{"n_layer": 9, "positions": "rope", "qk_norm": false, "init_std_up": 0.0466, "beta2": 0.98, "weight_decay": 0.049, "lr_head": 0.0134, "warmup_steps": 200, "decay_fraction": 0.738, "decay_shape": "linear", "final_lr_fraction": 0.0, "seq_len": 256, "doc_mask": false}
Each number is 128 + 24 x the weight over its row's rms, rounded and kept within 0 to 255. Layers, rows and columns count from 0. The size above them is the row's rms in percent of the matrix's.

# layer 3 MLP up, 512x128, rms 0.136, rows 233-259, columns 0-127
size [106 100  92  95  94  99  98  99 107  94  99 100  99  99  98  96 104 102  98  93  98  98 110  85 100 107  99]
[[116 155  88 153 121 125 125 100  94 142 127  84 140 122 145  94 137 108 162 154  95 163 171 147 120 146 105 127 115 145 155 104 144 154 134 143 141 146 114 144 105 129 146 133 109  76 171 118 100  45 124 131 127 146 172 133 133  99  95 110 135 142 145 119 168 124 148 153 139 148 141  92 129 156 133 129 100 141 110 107 132 161 144  94 104 104 128 137 122 105 103 142 109 143 132 119 140 128 105 166 152 147 158 147 146 110 142 151  92 146 148  98 107 172  91 134 103  93 143 150 126 129 107 134  69 161 160 111]
 [149 137 121 119 127 164 143 125 125 148 133 126 120 154 144 137 173 141 132 122 174 146  80 106 144 127 109 152 117 182 154  72 132 104 122 111 147 138 113 134 107  98 104 121 102 172 182 140 131  88 146 110 104 136 132 136 116 109 111 163 143 137 125 101 104 177 127 109 154 105 125 103  98 132 113 119 112 163 110 161 119 105 132 108 134 106 108 128 131 154 120 137 119 122  85 114 140  74 108 108 133 105  74  70 111  98 146 122 129 123 145 178 156 137 165 141 110 170 125  91 101 114 104 129  88 140 111 104]
 [169 131  84 166 121 134  96 149  90  93 129 104 122 112 120 119 167 140 169 156 137 125 133 171 123 132 104 119  81  91  94 147 109 139 140 125 110  82 105 123 126 139 192 136 115 101 100 139 128  96 145 126 108 135 107  96 108 106 113  95  96  86 142 122 122 121 135 116 119 130  97 138 130  86 121 151 140 157 101 139 105 157 175 132 125 131 111 110 144 122 204 134  81 134 134 134 149 130 137  88 160 110 160 121 122 136 107 126 128 148 131 142  89 150 104  90  96 145 103 163 146 170 122 133 128 130 128 134]
 [170  99 166 139  93 145  94  87 133 105 119  92 132 109 144 132 141  75  81 137 125 115 142 129  96 151 115 183 105 172 136 107 138 115 131 126 128 169  72 126 153 121 119 157 148 116 124 151  89 120 129 113 141 150  86 128 109 163 161 137 125 133 140 124 146 129 122  99 152 133 176 162 117 159 160 100 124 143 114 116 152 107 109 142 133 152 101  79 128 145 136 147 106 151 146 144 117 145 159 153 139 122 135  53 126 124 103 120 139 132 160 131 121 111 121 164  94 114 132 128 149 128 123 120  69 154 143 141]
 [147 158 132  73  95 100 129 199  97 118  98 160 116 133 127 136 107  94 135 141 143 134 120 103  82 131 136 121 134 167 131 105 121 102 159 140 134 158 128 134 140 134 147 131 117  97  91 133 172 126 127 117 123 154 117  72 119 130 169 152 130 157 154 116 114 119 183 107 147 200 127 150 121 152  86 113 117  87 145 142 110 119 122 138 111  97 122 125 125 124 149 154 124 115  88 146 147 140 151 130 154 136  83 113 126 119 120 146  98 104  82 108 119 138 137 125 140 104 138 152 145 117 188 120  94 141 132 161]
 [118 108 116 124 121 101 158 142 113  89  49 127 120 157 147  81 122  87 135 145 137 162 120 141 164  96 114 134  96 123 165 174 139 138 146 139  95 125 138 115 188 144 162 133 121 149 108 127 119 139  99 145 110 132 147 141 142  91 174 135 174 107  99 135 121 111 127  97 111 138 143 152 121 123 111 109 146  87 135 127 166 153 128  99 111 149 160  81 129 144 143  83 104 126 116 177 142 126  96 133 174  92  95 117 113 147 148 118 144 138 128 140 136 130 150 124  96 115 105 112 127 132 128 106 134 110 182 130]
 [134 124 136 117 143 159 153 129 147 153 128  78 145 140 122 130 178  82 106 130 131 144 133  81 105 116 118 152 138 129 165 126 113 119 126 112 145 150 119  96 127 168 123 122 144 133 133 128 103 129 139 125 137 108 103 169 122 108 108  65  89 145 173 118  67 129 123 112 126 164 103 137  96 140 107 129 154  90 135 143 137 141 137 118 173 136 125 126 115  95 118 140 158  88  73 120 139 188 166  93 105 112 132 121 134 115  89 117 107 139  98 134 113 103 146 152 155 112 133 103 133 100 142 141 140 152 107  60]
 [116 108 177 121 136 134 139 143 104 107  95 148 116 144 179 119 117 129 104  99 106 139  76 136 100 169 126 127 136 126 128 114 151 150 144 130 127 106 128 151 131 106  90 130  98  99 159 129 111 194 125 132 107 126 113 164 129  95 119 158 134 125 107  96 147 191 132 108 170 114 180 129 128 122 139 124 179 135 124 125 136 117  86 152 125  98 121 117 156 165 130 153 158 144 137  85 158 156  85 149 127 135 155 129  88 153 114 129 118 102 108 166  92 127 169  96 113 152 153 128 134 106 144 117  90 144 135 148]
 [179 154 111 117 146 158 121 159 126 129 150 179  94 120  81 117 154 127 126  98 110 140 110 110 134 133 129 120 142 157 102  85 128 141 124 139 128 121 121 115 139  98 122  90 156 167 139 164  78 136 106 112 103 156 133  91 147 106 135  99 162 114 121  94 117 151 130 132 105 131 139 122 148 112 131 137 125 105 105 131 145 205 109 159 109  95 151 132 167 127 102 124 138 126 134 140 120 100 110 148 138 151  72  85 141  85 147 165 146 105  91  87  85 148 131 135 112 173 113 148 119 125 150 133 104 133 131  96]
 [107 161 158 148 145 167 142 136 156 163 127 107 118 125 108 103 117 142  98  91 129 111 123 131 134 112 116 160 140 122  64 126 117 134 152  86  95 141 158 121  94  95 141 119 128 121 104 104 137 122 120 128  83 137 117 114 141 124 115 128 154 103 107 136 105 112 132 155 121  77 143 149 139 147 162 146 158 127 117 143 170 152  95 104 105 167 111 125 129 151 123 120 101 143 133 106 119 155 109 139  75 117 122 123  84 131 158 143 117 151 102 158 154 220 153 120 139 141 121  91 129 155 143 168 136 175 121  96]
 [151  96 125 149 122 176 109 152 116 153 132 125  78 160 118 130 153 159 137 113 144 141  98 103 115  91  90 129 159 145 120 121  90 117 131  84 113 129 151  84 155 146  98  89 127 134 189 114 127  88 159 114 104 159 119 152 104 102 166 120 128  94 152 105 142 108 126 141 109 175 166 141 170 120 149 120 145 122 129 156 104  81  98 107 122 148 114 120 165 142 117 110 129 131 124  76 111 129 143  91 160 121 106  87 129 157 146 135 116 103 124 108 101 129 126  99 107 126 129 144 154 139 155  77 130 113 120 131]
 [148 118 109 147 127 175 102 163 134  74 122 164  91 129  90 122 124 163 113 109 115 167 159 136 147 109 112 127 155 140  88 156  96 149  95 123 110 116 133 157 127 114 159 116 140 167 117 126 114 120 166 138 113 164 115 121 100 146 112 130 133  84 109 130 156 114 144 153 151 158 123 135 120 140 135 170  99  80 179 116 133 138 160 159 134 127  93 127  94 109 109 108 191 137 103  99 122 122 135  83 121 129  78 141  75 138 155 103 128 119 123 110 127 116 127 105  96 130 133 109 145 106 130 123 117 167 120 171]
 [113 141 120 119 144 166 143 165  93 140 152 125 138 142 131 140  90 137 170 128 125 155 123 108 117 111 116 172 121 141 128 148 158  98 118 119  64 118 157 139  75 161 152 147 152 126  76 144  92 177 100 137  57 135 141 166  96  94 118  87 157 110 153 121 127 159  99 154 125 116  82 127 120 100 135 131 164 132 150 101 105 157 112  80 135 138 124 106 133 153 138 131 131 131 125 132 108 114 142  85 124 159 103 104 128  95 128 119 120 149  87 123 115 112 129 130 157 130 128 121 146 103 118 126 183 130 126 124]
 [128 101 127 138 162 127 134 109 154 154 150 132 146  99 131 172 115 130 177 101 145 147 124 136 109  94 103 139 118 134 155 171  94 120 126  97 167 161 111 163  99 110 148 119  96 143 115 109 151 119  98  95 138 141 138 161 115 118 103 122 126 116 136 146 136  80 116 128 146 142 101 127 119 149 137  84 128 127 154 135 125 156 178 159 136 165 132 131 149  90 163 111 144 112 140 148 124 183 113 113 111 100 129 115  78 149 181 147 117 156 126 103 106 140 148 151 117 150 136 128 170  73 122  84 104  83 118 101]
 [153 106 134 114 124 219 119 158 134 128 154 113  80 154 123 140 159 161 102  91 127  82 142 124 107  89 110  90 134 152 128 113 123 104 108  91 101 141  92 124 139 154 138 110 144 116 109 108  85 139 146 163  96 106 119 133 162 119 152 110 141 138 133 155 126 123 114 129 155 171 108 101 139 113 107 124 114 156 109 117 148 150 132 165 137 100 115 154 147 133 142 123 138 139 154 106  95 132 144 135 143 136 168 128 144 161 107  89 105 150 131 122 109 117 138 104 167 145  82 116 115 155 117 109 165  87  71 138]
 [128 106 154 104 115 145 105 101 172 127 108  91 154 150 180  83 151  79 128 184 145 159 171 128 138 130 127 177 102 149 103 102 118  78 115 123 109 121 122 158 152 127 134  97 129  98 166 117  92 159 112 104 109 134 157  96 149 129 143 115 133 102 128 114 126 131  86 153 104 111 112 159  97 116  92  99 136  92 134 132 121 106 131 123 155 177 158 167 110 128 121 147 128  96 140 116 110 115 144 136 119 113 129 129 110 134 139 128 135 122 174 148 136 113 111 178 127 106  97 146 168  92 128 118 145 116 105  96]
 [137 133 144  71 123 129 136 130 103 121 105 119 140 112 108 173  98 172 114 140 143  98 111 152 131 102  76 138 147  94  56 112 101 114 163 170 125 132 115 139 104 144 133 149 102 110 123 135 123 144 143 108 113 139 165 104  89 133 148  80  90 137  89 123 117 142 156 144 157 124 118 116  88 115 163  95 142 120 102 134 102 156 137 132 149 158 153  81 167 161 124 113  75 148 101  85 105 157 126 118 125 141 108 167 142 125 142 106 143 157 114 133 112 119 132 138 115 121 167 151 130 102 152 114 124 117 118 160]
 [157 136 146 148 107 101 127 151 115  91 101 126 107 164 127 154 129 102 111 147 168 125 136 118  95 124 149 125 108  96  95 106  88 139 158  99 142  98 172 182  81 127 146 119  91 144 152 162 117 107 179 141 114 165 109 113  96  95 141 100 132 126 129 144 163 156 139 105 108  76 152 162 138 123 114 133 162 182 147 100 157 144 116 116 157 156 142 118 145 123 101 147 147 134 151 155 125 167 141 150 139 126 120 110 152 123 144 152 143 140 129 115 131 142 163 126 130 124 160 112  96 108 116  74 124  82 125 147]
 [178 114 125 138 121 141 137 104 171 111 165 115 143 116  86 167 139 181  76 139 147 137 156 127 102 168  97 113 165 164 147 108 101  99 100 138 135 179 132 143 125 152 125 130 158 116 153 143 109 113 147  92 125 117 140 100 104 119 124 123 109 143 112 149 160 132 116 138 128 156 153 114 120 142  95 111 109 150 121 115 107 127 147 124 141 136 160 161  78 115 195 128 109  94  71 129 144 114 110 124  98 113 113 163 101 117 103 102 138 129 154 166 114 153 108 114 124 140 135 135  88 126 112 114 116 184 124 109]
 [150 135 104 148 160 104 168 122 130 142 114 161 116 160 133  89 114 128 143 103  73 164 127  94 157 126 103 138  99 125 151 157 128 120 147 138 135 117 141 104 107  97 123 140 139 158 150 141 132 103 122 166 139 190 153 137 100 151 149 116 106 109 105  68  92 152 128 108 125 107 126 141 111 139 117 112 113 147 109 128 101 121  67 133  82  89 122 122 131 148 145 100 138 178 133 159 127 110 120 162 118 153 103 123 138 125 173 115 109 132 157 144  93  98 124 112 105 137  93 100 171 115  66 126 143 115 130 152]
 [110  88 133 104 155 151 104 125 150 150 105 135  98 117 164 102 101 125 167 139 112 107 159 137  96 160 153 146 110 144 144 131 127 141 165 128 118 119 129 105 109  93 116 144 159 148 139 104 178 117 144  89 135 122 116  93 110 107 151 160  97 135 131  89 158 108 131 148 121 142  99 124 155 144 156 147 157 128  85 152 157 125 151 122 122 153 119  71 114  92 160 156 125 132  96 158 120 120 131 175 121 162 132 110 154 151 183 108 108 118 127 143  67  90 128 115  83 141 154 164 123 120 145 120 142 151 152 147]
 [150 127 129 161 148 108 171 137 130 110 118 139 145 143 144 106  95  67  84 124 114 102 146 119 106 120  92 109 170 138 132 135 110  71 142 133 134 123 153 118 144 139 143 143 113  85 132 135 131 101 147 126 167 111 107 111 110 141 102  90 102 140 169 148 105 150 179  99 138 145 117 126  78 109 140 154 128 158 143 136 146 148 127 200 115 130 170 137 127 129 147 144 147 165  94 105 119 108 112 121  84 137 139 129 120  89 103 112 141  96 163 154 140 131 151  85  93 122 168 143 110 121 138 122  96 115  96 136]
 [137 116 146 106 129 121 151 127 180  95 111 138 143 127 143 156 110 101 136 154 126 125 117 105  79 104 146 152 142 129 149 101 107 101 134 134 132 142 134 112 127 131 115 149 108 107 119 121 111 183 115 117 139 201 159  91 109 133 116 127  84 102 139 135 147 104 114 149 101 100 103 142 120 120 133 117 122 134 100  80  81 143 104 151  98 111 106 155 156 175 132 124 112 145 145 115  75 121  98 102 130 193  96  88 154 128 159 130 129 133  81 162 127  96 119 113 127 100 117 139 143 109 120 117 159 107 148  80]
 [150 159 120 114 153 102 107 154 114 128 107  95 122 108 125 108 128 145 117 153 142 140 121  89 127 138 131 155 111 121 136  73 159 139 126  94 136  92 124 153 127 148  87 108 125 149 143 117 138 120  96 102 127 135 152 125 166 125 187 103 125 127 134 136 109  93 146 140  93 137 110 102 145 110  83 140 104 104 132 125 141 100 162 115 104 139 169  73 129  96 117 125  89 148 102 169 104 132 128 122  67 110 127 111 134 128 121 106 125 123 126 110 164 120 164 101  98 163 175 115 112 171 163 146  78 163 109 162]
 [ 99 181  95 168 141 169 139 132 149 104 169 102 152 148 183 144  96 127 112 164  90 113 139  99 104 142 119 137 154 131 142 118 107 114 145 159 140 109 120 110 138  96 131 139 139  78 110 108 147 156 149 142 130 137 147 171 138 111 115 176 137 111  96 113 136 152 110 131  89 123 143 122  99 142 131 105 108 153 138 113  72 142 101 125 141 163 124 166 147 165 114 150 125 142 119 112 109 144 144 162 145 143 122  97 153 167 140 151 111 107 144 155 126 150 113  99 141 117 121 106  85  95  87  75 155 115 110 122]
 [160 133 148 141 135 105  99 158  94 113  96  95 140 160 128 138 131 147 154 154 101 138 136 144 117  85 138  94  96  82 167 118 120 114 104 146 163 102 109  94 132 131 147 115 107 136 140 111 116  92 115 154 114 108 123 131 127 166  86 161 120  93 173 137 130 111 136 158 107 146 137 126 116 115 174 162 112 112 149 186 106  96 144  99 156 132 118 137 160 145 121 152 128 129 137 148 151 109 140 100 104 156 133  82 124 106 100 108 123 131 136  59  85 172 124 139  99 142 141 125 103 126 165 132 142 137 108 169]
 [175 122 139 153 147 125 118 107  78 149 161 104 120 112 148  92 113 112 120  99 144  96 132 168 102  93 144 162 140 134 111 129 129 135 127 137 141 128  66 113 123 148  97 117  71 150 147 115  88 126 105 142 119 115 106 155 177 135 105 141  82 109 122 102 138  97 122 131 147 146 142 155 153 155 166 130 101 105 108 147 115  71 112 111 121 127 116 147 108 148 125 159 106 139  96 140 103 147 138 110 159 140 126 167 117 176  94 136 113 131 125 163 107 119 138 101 133 160  94 125  97 121 175 137  98 106 167 152]]
# layer 3 MLP down (transposed), 512x128, rms 0.121, rows 233-259, columns 0-127
size [112 107 102  94 105  90  93 101  99 101  93  89  84 104 108 106 104 113 105  98  96 102  94  94 103 113  88]
[[174 144 126 175 118 101 143  97 130 130 138 127 112 128 140 155 112 140 146 133 133 147 122 138 101 141 114 101 109 149 161 125 104  87 119 132 111 160 123 132 166 129 126 157  87 129 165 129 133 122 130 138 159  92 118 129 150 155 126 119 126 130 103 133 106 128 127 152 183 136 112 140 140 154 104 119 119 126 111 112 150  89 169 114 117 117 148  90 170 114 106 166  80 156 135 125 150 119 121  94 109 178 110 139 176 123 150 138 141 166 133 135 148 163 150 152 100  65 139 168 128  79 109 169  99 174 154  96]
 [ 94  85 135 145 160 166 100 124 155 152 132  83 116 109 164 122 151 127 106 142 119 100 105 128 107 126  93 121 157 118 164  78 122 126 105 155 140 118 117 134 121 115 102 123  74 113 170 139 104  95 124 156 102  91 121 132  82 130 150 197 116 164 134 103 123 109 162 138 117 149 108 134 120 110 136 165 127 133 119 128 147 126 153 141 122 155 130 139 158 152 106  65 122 139 104 181 115 151 160 129 136 137 136  93 157 157 110 130 146 135 155 152 129 117 159 159 162 111 164 142 124 160 108 132 133 106 100 100]
 [112 107 136 122 115 130 160 135  96 167 138 104 129  90 116 142 121  98 116 117 145 155  85 171 130 124 130 128  93 157 165 133 144 129  76 116 135 106 152  94 134 102 124 108 107  89 100 134 132 151 152 109 117 145 146  82 124 128 164 158  94 140 159 117 113 106 118 101  99 100 103 101  83  95 162 106 210 101 134 111 137 139 150  98 152 125 121 123 170 132 151 130 138 132 118 110 106 136 124 132 140 121 148 147 120 152 156 156  99 108  95 136 134 121 164 130 173 126  61 126  91 102 121 130 128 115 144 111]
 [ 92 133  92 152  84 102 141 126 124 147 136 123 136 106  79 104 120 169 116 151 106 127 145 157 133 123 109  96  93 109  98  85 139 101  99 115  97 118 133 138 122  86 138 113 145 162 115  79 145  98 143 115 203 121 133 139 127 103 149 150 138 117 119 130 103 158 104 163 128 120 152 126 176 105  88 140 151  91 142 138 114 110 166 134 132 105 163 138 122 122 117 122 167 149 151 126 124 139 100  64 146 101 112 146  99 106 179 122  93 120 117 121 122 122 119 114 146 134 153 110 148 107 119 124 123 153  77 135]
 [115  91  79 122 125 142  96 157  87 130 124  84 120 106 123 152 139 148 126 143 158  97 127 146 136 132 120 135 102 108 117 138 101 162 136  91  89 136  98 120 114 123 160 101 109 126 125 151 146 155 131 164 132 111 135 135 139 161 111 114 173 144 116 177  95 133 183 159 108  99 145 157  73 156 131 153 132  90  89 141 171 130 110 124  95 132 119  90 118 129 166 107 132 166 119 114 151 126 128 100 125 111 116 178 104 107 113 154 121 156 115 158 114 139 105  84 143 115 115 149 140 111 147 102  75 135 150 123]
 [ 94 107 132 110 159 114 138 122  68 143 130 151 127 143 122 131 146 148 153 122  96 136 148 143 109 124 139  97 167  80 130 162 132  81  58  81 154 147 132 109 141 144 172 121 133 121 168 132 112 119 134 104 114 113  98 136 104 155 162 129 138 146 143 116 138 139 105 121 130 116 116 128 129 115 132 101 110 146 154 117 137 128 138 139 124 129 154 128 142 123 157 136  98 138 126 167  70 120 155 119  83 142 104 125  88 145 103 116 122 163 137  91 129 160 115 172 122 192 130 135 193 139 134 181 118 129 129 105]
 [106 185 113 124 108 141 127 115 109 143  91 109 122 133 117 114 136 140 109  68 168 139 116 130 142 137 142 114 106 118 122 117 133 163  85 152 132 173 110 139 110 136 155 130 100  98 121 167  76 148 170 163 149 121  90 124 127  62 101 108 117 130 119 154 118 123 166 115 125  94 153 154 152 154  95 136 112 170 107  97 174 117 169 139 134 137  83 109 135 136  96 122 147 136 120 136 118 139 120 131 131 142 106 106 161 118 145 135 180 138 125 158 104 152 125 108 166 137 148 143 121  96 156 157 129 101 153 160]
 [134  95 133 145 106 100 107 107 159 130 137 109 118 123 118 121 131  74 108 129 126 110 128 136 154 152 131 124 144 165 123 141 146 120 103 177 159 123 190 115 151 128 150 104 154 128 111  68 135 120 170 144 127 126 138 124 140 126 137 135 102 113  96 106 115 118 142 104 106 143 180 139 154 104 120 102  84 169  91 122 147 142 140 130 116  90  79 122 127 117 172 132 156 165 125 176 144  96  94  68  97  84 136 132 132 145 169 124 147 121 126 153 109  85 122 149 134 167 142 152 122  97 102 121 143 115 146 133]
 [102 113 108 111 109 111 171 153 142 145  98 129 174 125 141 156 136 117 200 106 122 119 118 151 141 166 127 130 144 111 157  90 140 144 111 131 107 106 102 130 110 103  93 103 140 145  96  95 117  97 103 132 178 120 171 151  93 130  92  88 130  91 147 150  93 138  92 114 174 123 130 128 143 153 139 135 117 135 132 120 107  98 108 161 112 133 145 111 109 183 164 124 133 168 154 151 159 115 136 105 167 135 133 138 151 119 124 110 125 119 147 138 116  73 103 122  86 153 140  86 113 112 104 122 117 136 124  96]
 [163 109 122 141 139 125 144 144 111 148  89 167 124 110 138 133  90 112 140 144 150 107 147 111 131 116 123 117 142  93 131 120 114 117 103 139 126 139 134 158 147 185 148 145  84  97 144 106  75 104  91 153 128 125 110 110 130 145 109 136 128  63 113 145 157 135 133 122 172 149 107 114  89 147 113 169 114  77 182 154 134 122 159  78 118 102 147 115  88 158 123 142 165 117 148 153 120 109 105 126 101 162 124 129 149 123 126 121 115 101 136  88  84 106 130 158 153 114 112 116 122  88 138 153 161 166 127 142]
 [117 139 130 146 133 171 134 119 157 106  87 101 141 126 148 153 115 127 123 133 141 156 177 113 116 142 110 170 104 117 155 120 115 136 131 165 141  99 126 141 119 175 154 130  78 132 104 100  75 124  97 158 130  96 149  90 159 149 133 116 160 122  84  94 133 148 129 125 126 111 139  88  85 126  74 119  98 125 124 159 151 144 114 110 131 103 114 130  71 145 180 134 105 121 112 142 130  99 113 149 162 120 124 177 157 108 124 103 144 147 111 127  88 139 131 119 140 165 155 112 104 175 112 110 108  99 133 142]
 [105 179 136  86 140 104 146  75 121 144 100 122 110 142 134 169 128 133 165 152 161 108 119 165 138 107  99 110 112  83  98 125 143 117  75 123 136 128 144 153 115 131 145 135 156 106 120 137 132 168 118 118 127  98 155 135 142 173 149 139 115 155 135 116  99 136 101 107 119 105 134  95 158  93 134 156 128 133 101 117 181 135  97  71  90 121 152 124 117 125 129 154 140  99 116 114 111 144 130 160 158 122 148 136 205 169 118 128 125 122 135 122 146 103 146 125 109 104 148 111 105 142 168 164 106  92 138 107]
 [108  91 152 132 100 126 130 132  95 134 117 113  98 147 128 139 126 123 116 129 148 121 117  91 134 170  95  75 110 133 126  99 119 137 126 163 121 161  69  68 142 129 146 133 102 138 156 111 112 148 151 128 118  71 149 101 138 158 134 201 137 164 130 102  86  79 133 132 151 133  97 124  90  84 129  84 114 131  95 145 155 104 131 118 111 123 132 143  93 117 180 153 118 110  93 138 140 122 110 117 136 152 152 129 106 159 148  88 134 125 149 125 165 101 104 121 138 134 122 110 135 134 124 147  91 139 102 123]
 [164  82 130 119 133 115 120 122  91 126 140 128 142 124 126 133 131 109 137 128 116 161 179  83 123 133 162 131 142 147 134 109 142 153 149 156 126 122 120 127 116 138 137 143 116 133  61 100  70 117 112 106 138 150 171 147 121 134 133 159 124  93  79  99  69 144 139  93 137 159 153 123 147 141 122 151 128 141 164 139 117 120 168 103  99 134 120 137  99 125 159 144  77 152 109 135 112 112 117 142  85 142 169 135 158 158  84 134  86  68 148 111 162 161  94 128 151 127 128 112 142 157 135 125 119 118 148 122]
 [151 149 156 108  95 109 125 147 129 134 145  97  83 141 100  95 126 121 142 120 113 162 125 140 102 165 115 100 155 108 122 128 145 144 127 168 179 104 148 125 114  81 146 137 107 151 148 111 139 146 106 148  90 183 102 128 134 149 141 137 113 139 121 111 132 161 132 135 150 142 130 145  95 116 117 102 109  94 142 129 120 128  86 113 106 170 138  84  91 135 130  86 144 152 130 102 172 149 122 111 137 123  95  95 162 157 104 145 140 111 153 106 116 140  81 117 122 167  86 128  70 134 135  84 111 174 141 127]
 [123 138 156 114 164 117 128 199 129 176 116 126 114 118 138 100 151 143 101  84 129 139 121 148 131 125 145 154 128  78 152 120  93  88 171 165 118 180  98 113 108 133 150 131 137 113 146 127 117 161 106 125 107 127 126 139 141  93 177 118 118 138 125 123 102 140 123 109 149 100 132 152 147 124 140 191  74 132 107 108 112 135 125 164 128 162 123 101 126 101 141 127 160 143 118 171 198 102 101 133 114 132 107 140 139 105 148 152 136 133 127 121 124 120 154 137 134 170 123 120 191 106 120 140 127  98 113 114]
 [151 150 152 135 116 166 139 108 117 138 119 123 117 136  89 139  93  99 117 115 140 138 169 133 119 138 115 102 110 137 176 124 143 142 142 140 133 153 140 124 123 101 111 120 134 122 128 129 106 129  73 113 131  92 107 112 154 137 125 158 129 127 106 107 124 114 168 149  66 105 142  81 131 179 134 174 116 147 101 132  82  94 128 158 106 117 109 121 118 150 126 130 129 125 108 125 108 109 168 116 176 145 134 134 107 175 105 166 161 118 123 187 176  89 119 181 132 150 155 153 147 103 116  97 161 124 148 105]
 [ 90 125 136 120  99 135  83 133 145 131 152 129 133 125 129  91 164 148  65 142 150 110 131 124 129 120 130 127 150 126  98 105 151 123 162 167 123 138  85  71 146 172 117 163 100 161 165 133 153 137  94 129 119 134  74  77 113 142 145 155 148 135 152 163 106 158 123 105 129 115 162 132 142 114  95 123 159 164 185 143 124 150 124 108 127 137 149 172 109 118 143 117 134 117 125 134 146 123 157 155 141 167  64 108 131 131 142 126 121 139 112 144 156  90 107 146 124 125 127 122 108 156 133  97 103 126  92 103]
 [143 100 162 130 124 145 111 131  86 116 103  87 130 109 168 109 142 100 124 104 166 153 117 123  99 114 105 135  64 173 121 170 103  98 113 111 142 128 143 127 142 110 107 134 144 111 117 131 136  79 166 133 126 138 104 147 127 116 142 114 126  67 101 144 163 149 123 149  83 137 136 121 102 140 110 117 172  91 119 152 160 137 145 133 101 151 124  76 152 119  67 121 131 140 165 153 116 114 149 104 102 161 109 139 118  85  86 132 140 110 130 169 120 107 127 133 107 129 140 168 150 107 131 132 130 144 158 158]
 [ 97 113 172 136 127 158 139 115  97 116  96 150 149 133  91 130 128 127  81 159 158  86 124 151 114 121 137 186 128 127  83 135 123 123 145 141  84 136 128 146 169 108 114  96 159 125  57 141 126 161 116 130  98 152 124 135 118 123 115 135  96 106 126 156 125 105 139 129 134 183 147 111 139 127 142 126 131 152 184 128 166 161 141 138 159 154 163 119 137 140  98 120 138 125 126 137 120 180 154 152  91 115 105 134 132 145 142 141 137 105 149 116 131 118 128 126 135 122  84 150 133  89 195 122 165 108 132 162]
 [118 166 108 153 133  87 151 155  91 121 166  98  98 156 113 144 158 113 126  95 149 157 125 134 105 121 119 131 139  82 110 106 168 127 105 114 139 115 171 145 109 135 115 118  89  95 130 161 131  78 145 162 132  99 147 119 122 134 134 113 152  82 126 137  96 140 154 136  83 107 172 117  94 125 126 129  74 118 172 110 122 128  90 104 162 144 168 123 155 179 119  78 118 140 140 109  96 121 134 112 149 116 108 120 173 123 136 114  89 128 101 115 145 142 111 146 151 134 116 113 113 146  96 156  96 125 121 109]
 [141 157 157 139 150 137  95 104 148 140 132 122  88 115  87  96 101  85  90 139 107 122 118 130 146 131 126 163  96 148 149 146 144 176 146 178  90 103 129 155 147  82 132 137 126 112 113 157 146 117 134 100  96 140 105  92 123 109 121 142 138 130 138 122 131 134 178 151 109 124 126 142 119 169 188 144 144 154 200 120 152 153 119 117 135 131 162 130 150  87 129 121 166 145 124 136 132 188  90 116 114 109  96 121 127 121  92 128 179  84 149 106 133 156 128 152 121 124 145 115 122 117 108 128 121 126 129 153]
 [ 87 129 137 135 150 131 144 103  67 145 142 142 150 115 118 141 129 140 148  89  99 109 151  81 168 101  97  94 125  99 106 124 121 106 125  87  98 179 160 133 126 131 138  99 104 172 128 130 122 143 124 120 119 119 124 113 150 120 165 113 130 131 143 143 176 168 130 115 132 110 181 110 158 111 130 101 104 134 132 175 147 110 132 116 134 147 180 106 117 117  96  97 139 107 113  96 188 132 172 143 126 104 169 136  97 104 137 134 125 126 138 142 149 135 154 162 161 126 162 113 123 148 137 110  96  98 136  92]
 [133 116  94 106 122  65 157 130 129 133 150 118 157 184 139 124 147 109 118 165 128 167 128 140  87  78 129 131 168 120 134 127  56  95 163 130 113 137 138 132 149 127 178 138  79 146 122 128  93  90 114 169 108 148 116 121  94 126 106 113 140  93 170  99 141 127 117 107 149 100 129 114  96 147 135 125 121 143 139 103 120 159 100 128 179 146 133 140 146 128 143 141 137 105 167 107 107 177 137 117 152 144 140 106 112 121 122 155 129 109 119 154 117 133 152 129 149 110 109 100 156 110 101 140 175 100 120 115]
 [127  92 146 101 144 133 158  99 123 127  89 121 157 106  99 108 117 123  94 128 132 122 162 156 138  95 116 116 132 110 122  81 152 148 134 137 164 132 118  78 136 166 119 119 144 147 154 138 129 139 139 172 120 109 101 122  70 110 129 150 102 109 137 104 132 114 117 103 165 135 110  78 194 144 119 125 142 155 134 128 131 125 117 130 113  77 147  74 118 125 150 113 124 144 115 175 134 147 135 100 130 112 115  93 115 180  98 160 117 116 114 108 132 145  80 155 102 153 102 142 139 109 153 183 113 109 153 146]
 [158 135 152 122 115 127  80 124 125 147 112 109 133 136 143 130 128 117 147 180  98 153 143 156 149 139 151  91 118 108 134 144  66 113 128 176 138 114  84  94 121 143 139  92 163 122 162 137 102 109 121 161 145 114 142 142 111 144 140 132 136  89 120 141 168 136  77 121 158 133 152 111 120 104 130 122 182 131 112  79 118 126 156 124  80 108 122 119 105 158 117 101 132 131 146 110 141 109 187  86 132 113 128 156 146  91  87 160 107  73 135  94 147 131 111 143 123 134 145 168 124 146  92 112 112 129 116 142]
 [134  81 113 146 139 174 108 168 134 128 112 155 108 152 135 149 155 137 131 113 154 117 138 121 143 159 152 101 142 130 118 134 161 108 132 173 126 142 136 151 172 104 110 149 113 135 133 127 150 145 137 153 129 161 135 176 141 118  88 112 158 120  86 138  92 100 165 131 147  92  91 111 140  92 141 131 133 137 131 109 127 129 112 116 189 115 182 114 102 129 103  86 147  89 144 158 172 121 104 121 132 129 159 106 131  89 154 139 182 128 100  96 117 116 112 155 132 100 104 170 127 130  80 114 118 154 116 111]]